python train.py --n_head=5 --d_mlp=1920 --norm="layernorm" --qk_norm=false --bias="all" --init_std_o=0.00528 --init_std_up=0.0236 --optimizer="soap_variant" --beta2=0.98 --lr_head=0.00543 --schedule="wsd" --decay_fraction=0.618 --steps=5353 --dataset="wikipedia_en"
Each number is 500 + 50 x the weight over its row's rms, rounded and kept within 0 to 999. Layers, rows and columns count from 0. Numbers have three digits each. The size before them is the row's rms in percent of the matrix's.

# layer 3 attention output (transposed), 640x640, rms 0.0367, rows 170-224, columns 384-511
106:543487527447566407534501459557539559564478471462414409437496467547467495506437498561519513488494569494510483461518421575501615499408522510509466552507538472420532499465522508470511525544419514435556516518501441553506559530465479476550526509493524445503441506487445537485503489537506417426503569538509525549581546461495560526534505454547463531508491432471527479401503586522476536489502
097:446482497539449436597527505496466352475543523438422554553431529534510494547462492468541542449532530557524527494500512576415534422494499537479459498468448539460509434508525530469454539407539453642509414569575593453489469453524606436571534538541576462567519470473555497462553503470473563410625542512506486560456415444509439429541438551455442477449546452452545478590582539467510545566491
104:587459478520466551487502465444480545471512436579441506560491485443568468562530452424521446441505455697498531473558475478556505509502548495472530565545533511446512498499516554452466537502553608457514485536564480390496406543519500424505509353467488571518465485467445456516458402483578461495496485511451482478488513546485478598488457468502439544564527488412433506542527456506532494480544
091:475496525558435521516478454520416498466479572473576526503559501471471465534451555447430502499387514521501437460565470535466542529498577588566437489389420502567550505495526489525499477537500428427489449494536494438463512490491522485499527486558574465489491531457525518472462540460498526520488537428434464511437431433520534589482509491496449511394544515496471484524476610517457516500503
104:614519453482538434474528451452441524476556408575561516468601412499539540492453428354462471433542439517506461490505461462514517465516536553531517602501492445539454536510480448450480467417504454434508457477514636611510459531478498549387516496547580543508450451465451598465516504531520502486486554530559509573452523422505457499498360520484559523530460585530586564511492545560396513535486
098:521518474450484467499477503436546445537551492530545397508541531430550619422408545404527477476436531461531506541463547554534566450482495503547581495516436518481506483437476461583495581507467511477523467491501388534523557447430553500549351362366524515465545461507532468463529490491526502604497506493413501541472486507501485592567568401530553483560521547535538421491507500429474435434504
098:563508585528544500461460467525470386377540481503444481522533512471608451513512536578460492516529647502519410511474568441479510484593526510527514503465471452458508506503459590513420456609548551562527518532466476482565502474490499504558462571543412533502516502513490480459527532535532533524476604532533554438548553503502504484479517546449463487538426490513453553592496472471471628564508
094:480596538575496551482542550664504462417570575528482537539510553571510519571466492493398533388463594455495492416525445565514472448564527493634527575489595466529527511541531437514505518421502462538522581489523518549501536443501432521561510536550520492435544529577456539442565533468527497508491502486501506574447527545499488450510535477498472603334435600572449491534476477560550525593557
102:470514496507574493488510545513603457411617584503387477522494530485566462512542504463454408512487558500508589473420452485505485503598560455490525569539586544533575357486548564517474581553470441414455570397543449519472478487438418467600422498638403461604440468456496518518481554447503521543541542525529438470577502515484463434515531546566454562512565423492486539531505476526467491595454
102:547483542618478500437478510561571456532504499565550452523526553520410489469471497414528433488602466509454468484498520508443424495534384460566461589492450534483512494484390485460491540473544531455599485553521421577551527544481503519570487571494594450499489550526445594494469416545549496451424515549583456470508528497500574397503443571493580605496618471563532593490538459553498470538475
102:508509512528447522449431544572529558494498497443539465342421506449557362582436514531440485475599500571496531409509565523453494549612483472552520411450486474542541495449535502523461470462440486403457522518476506480439489569454493420634475480505592462443471512443527487473547445464441580444504491500476516526510492473579435451460484628524538520572544414480454469615530484462532446514455
107:493415507458483535390500449473508601531516565358550582438565519521535498529461503530514547519547498456505375569484567498485486526463506533556449476509488500460482433509522509536520512478532458515422531475436503407521529557574545444491461558485530468418552503541471451475501451535517560471424542549567478551526548519556556513499466430544570493484518535499537575423459509485493559625547
098:483496503509514556522456498549458486412459470449465597482444482426486547511618485485474362535451449453454568432546497432444488456485481537485608475460475537610465463385505564551514433523535467419540515520442574483477605502569517514498461501521613624501504497524499497545515626486468512515491512584432438488561532574593497575527521526543583514456531520476421465517477463575459521517526
099:469473539399533481518518529579472490587504480535513463437463481499524431452527520622577435459497546532561486527529444476464538439474504476578450444545424493458499458533521476576507529486540474539567479487470490387497526467499507489461449523525399610475576458557578364572437502504535445534454508639514495511490500544533515594469511423544404490447444534455467479424489551540479517539515
099:495539387549449435495589396502488412458504490440538541482558566563426604502502608352523545495492502496534458506470411516459482485443485480525480589472482488498467595414508472472475530557456471484485478478576600602504567558534565510456535528450557495457495521454429524546540477553468506540500445460488471535469581402533552487597502473509506393472478567507492623490545453607495457507493
098:475429535502529462454481591556526511495420381431528566542457574518458456487455502449589433496466520517389538469549359524487540482513477529412424492489479523531523436495539482457510461572438464505462450497471442465425382482550423382493573542476487554477491429534462466446526515491478466553498460491416554552560478477495442539462457524478577522515483460466449345535522512521461513457563
096:577554478438520573524575480486520541564413357482553488444397511573505507496515410416531554513493567416471591464439393549551550518502540532527480447512507512402449414445550512465491605560427492508524537457497498528532383558453469418484560456487573528526557551470493538450466417524525487419507531449454403540522440503600503448462530536521411433453498500494467518519444500489557513439493
096:489545404467434447470498577526507418585472606568447526450478482418455454482461497550478442439411575439473593496450518509496500545585478481483456408477411404468533550443521548469467446532468517449533517544447474511448569502488447404478448520517429591494494471588509384557495579510503516438500421521566481496481504526545492425481559472514476501504606439487495394502512460538440583464514
098:423635410472445566482527533515482510491501487550438478578563416448488517504522531480504492482409541461462529531598492530566488557506500532552420574601514520436548532550547460428541512423592404494496516489470484439447421489533495538502416517541477524563468510477529558415403440427502461463431554516521479490559494495495493554505486560551396610533508373529499531401527465536489372510549
098:587440472474588499474536489612426494520593501515476536458450469470515529484523516495484517556482491571454448491507429468489452614424465474435472489452480417426537477468472594453486474539486504401510433566448463534479557563472455463458570547558463579497465464510545449572446418508464557512540480523535431504418444519467526484546466555462457421556510524452478435484501497489580633410515
104:485498453477526546491468630454554457566483438492508531430471571466561451446487499458507470555575492593401538511545399512526512523502405471470431597464546532566496502497538443616559497499524478451580584534480474526448516472512445521475525515543562497448414569522475535560512439493483406441538567434573434524440434527555502508471465544553473512580486519455628543530469524489515456521485
107:382575518486506535487539482551564501414532491567471574475487551474593569463522456451510498440564659582555485575491528488494477484546515495446388538416492428433377462485510481479552436429591573575473508503581478452509539499492447655592421540537473413526514517575510467527516547524471484480478485442531529470578529457503439650542509509493474509566501463451488470560518487484482509551506
112:567561439561601432422566483509563441524525538490470512450514563494508424524447410457529481513432592527556597449398507483528446516446523455584540536480529472460454584481545513474507488424505589432482482467566446456497513572486478482520499477560531424524386527469575509478512417530420480460439596542508522486461490504508498399490471464446493543484546506465487422558552547448428530518551
099:443456489460434488478480471525483512548596473454493477545449505536550440542536511543526506463426527451508515593431541480498518482567450503532597376514467510445558460535543448555439556538490506556493438421483564482554516515498503547574650570633578403516479533546487490468528688551507470517502408476659559491547539452483438487563509506526540465452572492501478507544435396548496569560417
103:524581492517475535524560544391477528477435571523567455450458366491518511467492465536570453493588390576540447550533410479503525539496406455418470502487446474500488492462442467433499465428524443563455505498467515506457576455435522505563508486546499518484439498494573510568500411507483516477588552547487533514497461494526525516483491505448430540498576516443491495449486527479501552498503
102:587414544476483538489466498495451468455491424502517455657507470529485520463595450481479605458466453561578539495523525471481452420504524482545476491521508524494528587420505509569578457517475548409420503404531556532512469504526544646478564419488541423532560441533521571381496507523490524464469478487543446484450619522532465537520522555517501509450531469546499517468448563458447473528454
103:510495613581519390504455539500491549443478589595586394523522539525567471478439543502426533441556487449515537443508522439497452469510501393546571487444477530507534503488546526494508507437570511464476485538494597471596609527488551514519518469430462501415520531494493454470476499415589487535550573494464524452504450494449496447542582505426488580466450424527594481573465567560531583549573
112:490461483430583510456518505540588543521532514518458476491553439511544509477509472563470445542522492486513395429461432507505488523500499427573551539584571527446532557491523508475465510536515494518511499580489490602416523508505517505547429490482468476517532471548417498502562594488525486482497505457498618430468429611568507449533541535518440617482461487471528513402477545450379545589472
099:521594485390520440563490393517553464479546544436437531415626454564462527535534489515476499480506549452578468500469429444496487480478477516608457464559526587496474487441507507514500516516547370451500556574551469526475558421534510574518452529494433476469462554528506517541449500418427433555607473602485580504555483441514580476461492521667528528439382513477534470487461575534528466499408
103:549517579507456401572548446522481482544566509506464491494527515463506471428481612583482440557434454447484525509484546544502499532469493501419468547466472476432544458588509512508511518524450503421449524433410565517546508498500502535495514477482444490495527467620452546617508453441563506471539596430469456497518430435404499511503560473453542482530445587469507529468503536511579441404533
090:517499468546407487460479348520477507419466641497526466594573582513545425528555493631491530479469464427514407397413487512575564532522412492451477510537504547422451476461534447557551573492521479404471502536509570602610500426524501472558517518463419517547547585520470505499515428594543469506478512494476498459469495495544551514473505540460473452480491450443486474546490510538494499507430
094:462504483572525539532499534481473467540498467396503449566566531441554500434476471470464491546416459555502516402442459533516628562471485549466412494540560448486473472478530467563479567448532452568444588511607488525454513392512468487571565537513462508483447464510506466449459504575511525510496458604391512490528534536504455454429403510560432489539482643477561382492403456551532509372560
106:516457471578345430527490431494466484476463505431622527578595561497448445475459425556551612402485483536506490530452585499426468500515460430490514455519366554506533539463526473494589454446528475533502483474505377533528487524541460438475578484394482481632557465474477435399567462483523547560552529484511457534528478537557561575582533495448523483495457643512528587541507484644553540510478
095:445527558599538530486528499493466591392544432524502448476597478528507530462489503470491470488463545440550546446522507514581495420509485452485530519466448478473540495516519531484515511426601456629535487481514523475574499450511576512474480561487480494573595435506489419408459626501458410492496479499493512432393546479506508586539478342486523572459541531430488474492430414459547491439564
102:490477597557448580434474501510486548461467406488457441567524515525542452450439535547416485500512467444496456539404477540511543501544598456498541444499446494466581469413523479610574503526469493600484525445516446423453482382564427534561516441459494530439505494518476483330479559530514539554421403577517505603507521447478488563586477503447543493510511524549541515477464497489497424549431
092:567538493506494531512519346523543459487597450463533507331555550489602432556477550618506512588558431472491435481457538429481529475496421472510504512550583510426598473441489391533532544486591457532513534532532484630477515488511443444541443501547438465460441548508529436472468538479489504577493577458457504478566552484564617463484498379547493531459524466420449486355508520527513570476489
100:506457495562473570504456515636463470608548446525472456490451440558511522521530622500494403488525550528415531444536409555495489546393425483578410509541471474483601506502569462421579459553430494481467564507545464487468469488464447611500518504561497464520469485476467423582516518541562540447456569599569495478538523543511460514510488541485475428445517524477501423458452484417424525522502
100:538560514485584573448486400463619537514458509567521487462459455479524547521529501456390543497585557463437481456521429484475511452540412478529586475565520573526540501495456440533509551497505449573504402556456568583497548455459470515586461544555438490484478567554496499575510429506467543521546532512606465543523526471523525498482472551611491550481464434478534507424548497436526524569425
102:435545547503462510481499460478552505432553492440449592587538520451461568457498533451388444502543449522488548545484492510418409518557485552422551463397534518589485578518526476553543412471460503496475496602438513558470557510470540529585559475522535525482429544503498558555535507570514536432636517409454537555484474589547507488544437575530533508514440589529432520481443518470481579521448
108:506558475482513489454553475418479506455518569614630476421560331468486427469554486592480442453543577473485443545493488511485599609485494405484469462479448554464518494498501581456501547477530537490500491550564521528557537536440483501425554509587467544578579449540514477437458490514547507522523536465513467496496540534538653464526531507452445520484538563504487508465501439516488652549504
096:496457440476503466546520497561531478510566430529391515568491668480423498421558518472484464444482570456495489488474543536367531480462496479523529475458451542543431471481513545430446520540564449546481510473546515563360551462528429458592505457352499435464508500541546540522508580522570536502428601520471495534509600481441457578529548414519391528624507477491425432500518497419506491577467
094:467428561423498562494486516512503552416448489563435560525531467527530513446546470408547488541480527413530485350389535459535456599493525386506414510485478482591489456543522557527500503556564528467461494477411419502555428382512469544488519430441488485635477495500488515494491435491514459518510422441562505556508480484484526492573607529466547530511502475528500522556506533445493524416511
104:549508495505591574453499512538488495490523503508433512490533535526478459475448532506443440586423465412457473556548439446446402486567520451551503547506571461403511512542517446530490570443442471490555462532487519507477430530521495421564424490582493441456419469440484557502487479517475533543461488580488475447559475553535431432500486556477465519509405498592534481502484577548389411497531
102:510528502448489508503465492444388548507485434461490514611492491590422533479549602435510514494465548464525528526552472505525497398488498643500555535460449522535427524488509469541489478544454516492509475417476541522422406463595508460504558510524505486497501473522476449439467499518488544574577526529522558522553525487398455550514454471459474479462498492417530454469464439586432307558503
102:492499454502505464582423553563510525465407573587589488514475525477602431495526561556539447563538452490514514517524408545555464481556543478507505508553553508537438432471515443470463560547522549546498375348521498432348524598531499446496515433518563491527453526501565478438491533552530465473503488537469613474481487512574502480445433614630468450508521471483541436438590520513481537567575
098:466573532436610495499555557467513517524546478590427503452563414537565493492476507532539526507522553580518433482470498477509542475421453466527627507523485503412419511472439468464503495565490463493539489532486539527453453521365568410467468392493457523553583484492514564522498521423568479508437553482562523543499547476512475492583493509592519512624385492487550378625537531423537455497482
111:434539627553483499492550479624516607464496517518514404466549468571448549502493501600556509512551489447492496496475490493470542510493505502522534533573533383428499553457467509538572351510496475547501523526489467374444523575499545533463510487512541423510520602518506430469476532541423508485545515474496565471434459594551543410574588518530545456435484536421493446423415526452483509582459
094:442526505460544573548516431483555415536462428477413503411572483513488469407503443580497580519394522659498403555450446548477444533532464484433449513480534463496470506516557483526525545495627461485528463551529562547542565421453486476577402497502506623535426545486480496467448493420531432586575516485492510480519491563484501605532489493537451575448454558456486502496500425490524500439478
099:551543498386548470479457503513523364598640595510580456513512513503494494467434428491412469509568500503475487525552392508483513494545435522473464517568482466590529516611468467475511550366489531494551505492581437507604552513579504569600567484540532468545461530481501568508489483477617509549522525510471553504536524483512429550427505492458513515495547415539540543425531554440542517494494
100:664453521536503499458508472611527463445532552494492508560553483539536485449503441439471453571498616417484525528491554552584463485520547495535373445549463540496454473480551501510499489550488489478509451540519438478492533553540484498506581530483488477521598494492532474515453493563462572456502432518493451573494519543512513555469521446505524441482495464438493469562504563459531595517519
101:566451554481582520512457473484531445389496487511682494520489558477408492492470442463479488402511533496465492573571557456436483544550577519466436488469470509571466528566543541454508517406569556427471506537557462507488557485434543544451566397490575581528488408468459512481428413516465475480506495398561490584446506498500579516430492497453491522606348441530472524535523472496503458507470
102:471484421401454479514522500420511583469549463475408480511502522429585440444498447369579461592423440426554500478427545497544515453560514430430517527473508513525505495550501596477571554562506594477502501617434456444565460508435461430512498495546564544485448443416500618482519520528534459441439552485456475541563508462562406494482535489446506569572405455402486586480516555479402507573574
099:534487480504592497541511569396371581547445549535557523488503497523642547496552402504550496444526575416466577472523555495498521460491525527493525460605478491472462504420449463444492515469463596474488469426510580498477559479497555450492588532502488401530654435587509424536355521576479538477470551578462517504476471513488509492533499424489576458527479464491601408407545480532550522476519
095:432505422586514475464549602502532545509452556527533437520543493594589477502470481472550473455468510725461510461589455526436363475525522548435487502584429573503424513542527496501498474434582513574548446572470483388467498526522533514406500474445477591541434446524553458491541559437495496481512557450462450535507493524458479487451432599443423473543487537467532473480559526465504487493562
091:529560553594462538419590397533517455576488518463528577483485454534652446511451509557492493539520491568444554464498541472501545403609560548430484442500488629452498415546462486439577421474536498487427432545430553508576525448555491488467457612459434477487561499585523413556605540433565477509422502500511594504495418477555571503387436460411428488484467499547454470519533539533646539575451
# layer 3 attention value, 640x640, rms 0.0365, rows 171-224, columns 384-511
101:453453678408433573540477594488549569501594539467431451519510492447522507478560564638537511499391431579529499502559550479447512534482512373529523479543533558494478452503545485505477495575449592472360528464447496569523465402516472542538394496512496545432520526528458524449462560605430554563388479503507558510502482506474531415436487485492536477529480440464479549459451445454500549456569
095:540496470483539487517506542553586415525498507530515487471539601629450539420548498536520514571484551400554516486449514573480538520515511521504495493518439431444439450550423444495458444443532478512528511457376480523548545436523464494546477490469599472506481463486475440420543477580471470485471521565569457510537493552505527578424490540507513634399516518604560482417462492390446451490509
090:507547550462563502532471602399440528512559490500574433474441441494466488492552476485526564538602451486528615477565550542498428480508467570556490513583460581519554508553515353475466457493450537536481478501409469527469446500525534478546516570512449483573564537501556529526477512447489481474511527484549450520603454593504528438424535472459459478424513541403475577467548534427497516554494
091:510493441569483485486405458476425507584447441524488493601404445483471465490475478503487581508435555524379534417498518530508540433499517447607460506451518525501538591420517469445558549480505599459563484547520587478430554434524500486477469497420508490445511552468507472511503490446555467507458540505467564448494441455525542434599604435378576478570554517490451462534536536482542428460510
085:561451576481510412411477536490507556388545504484558531589488573494440427504404450625446498503564455415574442411518442460511563478510463386409503619414557502454579537535519430459543515462485577496499457529499499518451481457504519554378519523530500554544480463445478455499558462517546608517445468595502474518543597532475605463511435523542503454487566491551444456538481463487443463469407
090:461506495491534576470577572588531455544494416549517479377448585485481530444426483508487563459442481521555522562536479588479445482484476559411461541522520536448572449439514501454497557483522486420434510467547557409482547477555513360539461533431469405474483460497529498470452621511548573528530476507507499508504432518460534529450432482508456568446413439461464445476482503477489591482483
093:525424597409508520468505405435442546445516559563480430534603406433494465474476468502551407487552464536538545583464527593497531494403534477407479577508455507525517596499584512440502601584501583441477546545475513449482539588465546568551510477448414475575539582555487489459423541450519512403526483447633470480456543536610378528529549518528446434478475498517543460552508596464560541490451
093:552483553510506573436484540491527466374476422536514428529512595528527528453471482542608529474522531515551477429444581456573484532496470460529461454525431542475578601477539505528452405407485418431534561514553499451515528511474497452539501454423545489564547527569468504530510569466494497452495484458462390451432500529504482536415509521450429598494426519468516432501534527487556497491511
090:441477440424615462577499465504462510530485482518492552524539488478446580522439449527356503475560508511510523429548572541518471482493490483547437493479490496476544510412494492433569446450476549438553460556568534430476421479472404442598511511513487483576453452555542488461529535479525541443480432535487530458509498538568508510464548607516503504472486501494510495487497620510488504504450
092:503528518532461569535574508463416602525545425506628457558632443490476555536465474508495440461443488561453478475577483502460534467469451545576502504523435494552565464466536440534482462382575475478543436481621519453484503466369503465432567601430447499524470464531490539463477527460416521564539455474517475561513475481538509614538486501422438476536468547525485526510556488483464432542498
099:414442425626504444499511429520503543454419524458454451548477481547485522523442530491545491438449416571453557480502330472504511517414461571574509492535468461529539520469455518555541507522514518423546557475523589512486572533504539555499549618505494476501526531449506475518436482454505493436649579409545483582558512554520470491522471548446467389413504370440456475518473478510496448504468
086:529454468527478519569527518531588439539403478523505431532509506486501510572470480474478501552520586519454430501409564503505546563527520591480517518520480461518529505482489535484485517454482430522487544557461560552545588489441495473470442646439515359545495462532501451557528550546435438529544473549479520463568497592500545491479465479619494640561407520454473526506470382495434393533536
095:505532503520416459478447464474624571498498485411426536523533477447511542470508517479517637460442404461477522503482554465538388614539480475518447549476460511498575436467432485499585523503475406522406525578415610637523492549502502519492476529647531539529464551476496483479474498446447515469584567456468455546476500499562551441475508393496535506438588381522489481399398499490545503449534
089:428488472450526463470515564537491531449471556536364485642467432555537472453462563572532530394545543488491503538574587494447508580532570449484516590471569529454541425567449444422502512557407592505474493490500466516518554425533479527477475496512490446488544495415506512521532427500496561396460575459461396472511573562460456492410535572527585538505465441485601504524374544416449559394493
090:510529514528474538550493573474451436512478525486490486512495508495405493494453468524364501497509493413527489538607575464435510529498496517538550513485564454533398472534484523520434501483486419523553402481473492392533511450565536569453449470543504533517494537543424556399544533448451491530450498568500551512608568467485473507563481566508579498538478580478496485479435477515430571452607
089:496441528537469506511493512453439488433495416585500490524541555465503507500529552418573450534437329457439511455489510565521472421466473465555537562503458476541561474531471542448475456445530577627421526354461404476501461422518482469459469564370469484508510508500487531506537486440524456530539508614440556443516508362456527477435486501482497519476465499516443503506474484482463493468528
091:519562491483482526535475429541530489455483589478484489515517534546514442482507532553578528483479546508488444545509476479458404559420569460486537515535531454447479402539495476455570574558532537415495446625592453541535433398558586462534518445506500540493519567489476498442536575510477501512466436446476446450573529505433400494514434424535463612509473593414497383468408437419470501429454
090:629511526495471514426419514468484538534580537564567540491535552500458464530471464505575533492524463495542437437464516501450595468525561513558492617512508430480492516531420516505411404529448599553466549508494417498552446453524479497478496515522511507456473544526494558543470495458427499461515458482491461554482532514424447501449477449413459475437511542506493526542533496521599482511511
087:521509560505535501560517502515602532518528443514479466530577546511524534548494506462483549541389588489504494482526498580519526457484494591566514525465413515555561448483480551422602534536538460510470528490545445503512423397542518503568465542457515451485503506474534496546551572475526471504506539538499579451589544447448491424485543451397433513480488460461555671548505490436508428512521
101:469494508501572512579472513508470527598534575521493485473466515505464517542462538473413542519499504448445422500638434570468533529541611570529482475497483459517516419464498451589488461447509455540591466525547579500499436540513378458521459540409558433471522491468491455493514571524505495463526459562455484579531501511468474525497493491432548499471518487448487457499541481502541558606468
102:504336602483533478425550497571484472469618448573535582487469487562502466500569509574466514539461470438492544530483482538501509510389496653426495513552452480499498459442464473403488565570488456441474501512446545516509478521463516561563503573450452476504495546547408407533466476520481547487541554556515479518464432486516449424398491432515428536456449513566422489389535490463599546540487
099:487495538412486518500419507565393425448469532470555444474534520479461535488526474504521503496496400408432401467522570472462557514641571446565397490507435490511557517500465476466449495513488573465532505489542547423584413468516478453542486576551452500579483490579550516448549524483517548533449386518553497533512486528465523492475558453456458507434388538517424476429497486394494454468508
089:492507514525389477529485535392510544485503502561395514482540530574477551523528561521485534562484474531502517424536376527442494439465545600442485514481619499484472515464510558473575493497478541474500513538527510550450503514519561453448455567486588547563518550542484466466393479470446522591526542499478548518406496445532537519457542509382540489512464422436517495461531485421533536499522
094:495549479517436496557500462495463563476610522506482537480481474472443538468568537484603556488428492496464501460470477514514510487472508452455432484563456540512509414443551487495589503493481536566459473491518453536481445512528561490460435558588475451449560536450503490496537554497500547408570442519479523564614393485531525490495465546477549558408473509458500474513448510518498461450607
090:439371550475531468464645474562509479468425501566512575518482516570466579483440503500431577527568483516522559485472481567526525499528478631526546581429517512551443631490541498376433489485529562509491510522486474531389464461426487560503503574470464476628521518531522420504431489566521554553526601481554563486508487502572514507459523560416531487461513414514528466528507548482401458432428
093:536514582449531469499507553601423443403549506495506505433534525441490546544495446508568476507534399543479551515476545505541427509549497457580438493445485558464553536499526510480516532482423505506549469525491504442503463601466440453529403488545435479584511502489523597574486496479492453536436473515491508358474529510509563546495637444551452512507454526449504579416559501525459481519471
097:521514515590465592507425501501477530425446400500534455382542460514501565482543562491564650504516417498493488475530554423502427504496492410541470436554378508498476489401489550498583498502532458437532516385458542509360502492567526456520462481524512544602495519494625460550436575554501551584404539509407527480575532472508496559499596439515464460472471499515486468501458559474465428450552
095:409439579565546481556403531425483534499491402463495455519504468576498444458516438521578542539467509491603475436535540535443497491514568447581448481539478455494412547505484546520420561480540461482448595542400499524462471471625512526452399477615466556420496503508495490522436578404427572461515505502423485473489488538460616454530463429525471466513526500455456545468496472588615487528462
099:565506461530461467452424572473479483537488512498484514508468439473604454491512531465505438449498459453522367478519445477581500625467537433525500546498564468478505538489480512575500509530480559548456458609487464514529460524506484462548482502442613505405491524391429450520552556549497412459498481535502453513403554460589467579493463500476446504538480498461521489508524478524454469522526
082:465440530512512511447487459477479534540424449499529418436477547536627569485570475495466473539442457457535556504498530512470434526450483594483445444445446506442468554505563526465462585452440510519429509541447586534502506466610520551460495489606566556488532514453514557500448566493515508496491525485495490584449428503491515521549474531502495404541539488439381633520534505510430435502533
086:549517533428490506514481517530485568427448537441520435555536487406468527553578456552553565447486583450497553560533469525563454605446496418634517555580502479463510420451478482470556476486461500456468441521527549545508454465522430419392548444583422480547548519543542439580519483502541539497395538492554481570410500509488417548526503487517460441490483545592457596453503486490549479430521
099:501532523498490489536441629476515485514485498454452553542488530463587511498516591569399370484448493489464492574472522465504422508497526584574491570433622391499503457539497511569518605553506494507457467484497583492441439474493622600435422532549486519509469486520531558482547505425499540508436494515570464513518507604447428476512478610550537524488432465512463452491521544526414513476542
090:593490507483477497556588584531468413507447516587472509478385517556454514540630448446455582540495529523509462566404480492507516524452474533553466548523491472476452513499488488418563579591489552512426537471385415482487457479572498498516514546450521499402636542498474543471513465551455539487423519538506551486441491464497509434599490491516462453477408547466534508458486464524386505518530
095:562512493529472470475480504399551551541553570508571496433505526401484595448481524527474454524455455585466518450458564513496471431551426587439503558492495510581461526552479571560429515470463532432484428487531520553479439601496511461469527515439516484456601617438447557500531445417534536541441596482562509567489496488518463435491491519452564539544442482496441474512553546517441453434495
082:502589514577548507462524462455485526449499499457510445487406534505477531469509499537527541521468528550503580402568558479481518513528532598525415463472448516462533512564492521460546439433515390506559502481486485451537520510589501501424489465561420457531515482524458593512469444475493418461526506518555552467444452520568489540537500536529490511471480492431489572584495473588512482529488
098:500490503486489482451422537445582456513496492478434503475480518464568442487523441422368458469476503581565487476457445502420508525502457491621586553469490471592479462527490542567498475494427440496545466558480541492474509459502491485427464459473459573430499546412563508479473574450495490501530422610457474506556527461531551486568500581549511474553526470535541516524513426527581415535515
092:471550493552503412551431452421485499496468469391561571451520541459533484493460545559549504465455505575432532465572466509464487514536499516533530507489456569507562467522492469529486504426463514402592529425528542446476532451518497441466481498484452513504489481503473497519515582534507582502504493471460524459461442435527581459521468441486495517448551511483508488572477533503438524543492
091:519574485543505507500471528508474464565566540563502477547599490560627523494468504525517531486532527551528454470546497514529506496400467528428481502550380475529527481432503521549543603555465561534433508575522642484471457540474500559587505515474558591511510521563512468541553491566532490501455551513522473491555594572478436468603464466492473480562512560459459551546565525585505410491402
103:465521511436476506564446508550501523556447533520406557526538512552547524518521493565565525557468360498506535619475553563575513464402445523547487547602444457510504476487527507505536536574532603555463512497457432544461552436576581503517354445572445540481467471525522559518502591498471506483542487554571529444517487459489493482534558452529488509467427482455466497512515487499530559508671
090:507419602514493496484545516472511509473430480529432563472466386478440479495475491540469513535602483482440559588471568489527503523442553492487523506488494555521544501493532518471564541528520541450579482390446547590491511458487453556418478566511462579502471478534464540565470609433488570516599431349553449558443477573509556451348479530451467504503561503459534476396496519531544476461513
087:492412424465515448513522440623593460470540480459480514503408531441428465497601511516435519445508554560553527532501414536560461389488458446444509604471474491530560624503532475436521493528480437530467513464417504577532515556506598467495416519483434485455559474458585455504445532567498521585507540469443487451541518586474493517541545447474460515517571500451537439402513522443507458527464
098:495493489516400465443497472480473541522590482526505465459537545539472524551459468535630558482510484517502460502489547517568407485536528438462435494557410567468562549539431481423531440370453547568537503526528535537524514519450488515532531490501541413561412466519483508487565543398507500514623486477521541513514555451514583531455549525597454522554536495403493568461458543415491462513470
094:404455476550525463511486540460477542416497539543459459464425480494473547516401523501368447391489512566516508485539499451466496497511486489513570495503532559439417546525417496520422525496552491520514570512546546467538522459423517498491561553463584491457548559564520524448493496439469540468561539538442462506491500423447494455476465524443550454571481523494505594478514446443534574519494
092:546462537548507514436545473439562473509552493448500541445476533462399495453486491613551517549515475530495440473547574526587666523521577548535504477541583467488573393452458530516533428334558466531423449512425513538384379446550533449541475504470468522483504458500484556476414447431408531494536451503557518572561510457467601514483544516508441535489472482539445518504430436429558435484487
093:595553473544524500559527408558544513451485506551537469479448486528458482529577551529509522382500492478524631547407511548500523510513560492456512441462493484451488541533423530423456448518493486482481502435403483616548479426446541528539482474433579613503489501518435556534537522587529453501497527344553530529566546495516490530473487534450474426444458497492580495517515538542465502433451
098:498492532466481509504507488490431488515579568419584499467522453408516461519492460442503484467502499457515486502486398443560493530487465422469450414548465543550486531520465499484434584470482493571418517542477455513503484453546510522497492436583443533470479520465583456559498443420537494531469502510488540471536635486552491544559500424550478513441455481495490424495511506477525485397531
088:525499532540501510432470468450554516503503417501484507496423443544535533529498522515479493520520467457559538461404476451454540465455522513525485492593508491469518439534510505469519532532518415576385524463529510513460570388565486471483467488496366553528512455469444469481509503461481519513406565501447478520559454412520555537570546477511438500447515483484423415591555545525538487469545
093:487475483479492582479431561510477601528520486493470387387490422462503551580514456491571515550426448488504548465518590437541535465593476457496464457442502548483486499488489481518505470450503530447453515550449517361506477583531510476508486454501432572538518520537473510541548465473485548498489489511526404472371539511482553563445605532477525489473571551486454474500494491490535466487553
090:489532544487621542459545483529500482477418423535491459446508489473437528447484533495517515475514405443560567506537550579568466463507488405498594501620510446490620448488461520485495429467504504473471478542541518450507482507520527588554435478618465475542483504505529485524520616471538479348556510575472491430533499607521471460427554436552461641489510593480499491429502494516588522458454
091:401499510406520496488490397561372499538449484489499542585540450484536498484483457499523511603419391514507584519440540473511564495538361398518510508538493511516564452465517513530428463490510487573480423480519547440485497548636476503564434529557367476524469545462585537502615546446439610543472517468372530440559484445457506468481522485458523505487517577479511511499467510478485543433462
093:472497344550577587465480463538544397544471454443537508490477438577480537553422540436485439462458561518427499423458478493388463479528522504519534493385441495463529539502487459486470453435404367505559461519526533475543522410472539462414569478469536479584581609539498506482498557446479490532531539519545549455487458514513461533527595489441478565482592494560485537486457418448474500539493
089:498548479505410471554545401513530483560492491529541581500447504532455469506522495431448447500496527454562481540471510490484527556403518533476451474516561497554523490512510583556546466430488524503448529500499442513444391434453434527481615518512525548493527484457587433348525530489481502591568436513509509490515594432478485440540502467579497521432563497476460555488498501535536535549460
087:540470534490577479504406490591538430497514507487488498444589480500422477518549500453531554516593434371486501539595511503436554526524560403479522511503493507623533452501525448466533476531453465482378534590393491460444396502505655521565515533543450508549505538470490483466509515503495556417505486462554480403498498447430475475498506499501573475424545437464626552474432549544485524417500
089:545493520507450479450480476463491468488446559456497470457597544539625583462536537409357441527444405436560463478528488553490525517488413465547533561529516461477517407585530464540452490596398524578510494475540432418609490440529511545568390483456505492466393518501530516499487583525383508469489473572489419445477500500485383442467461550567531491418488558576489465471485442569440574487546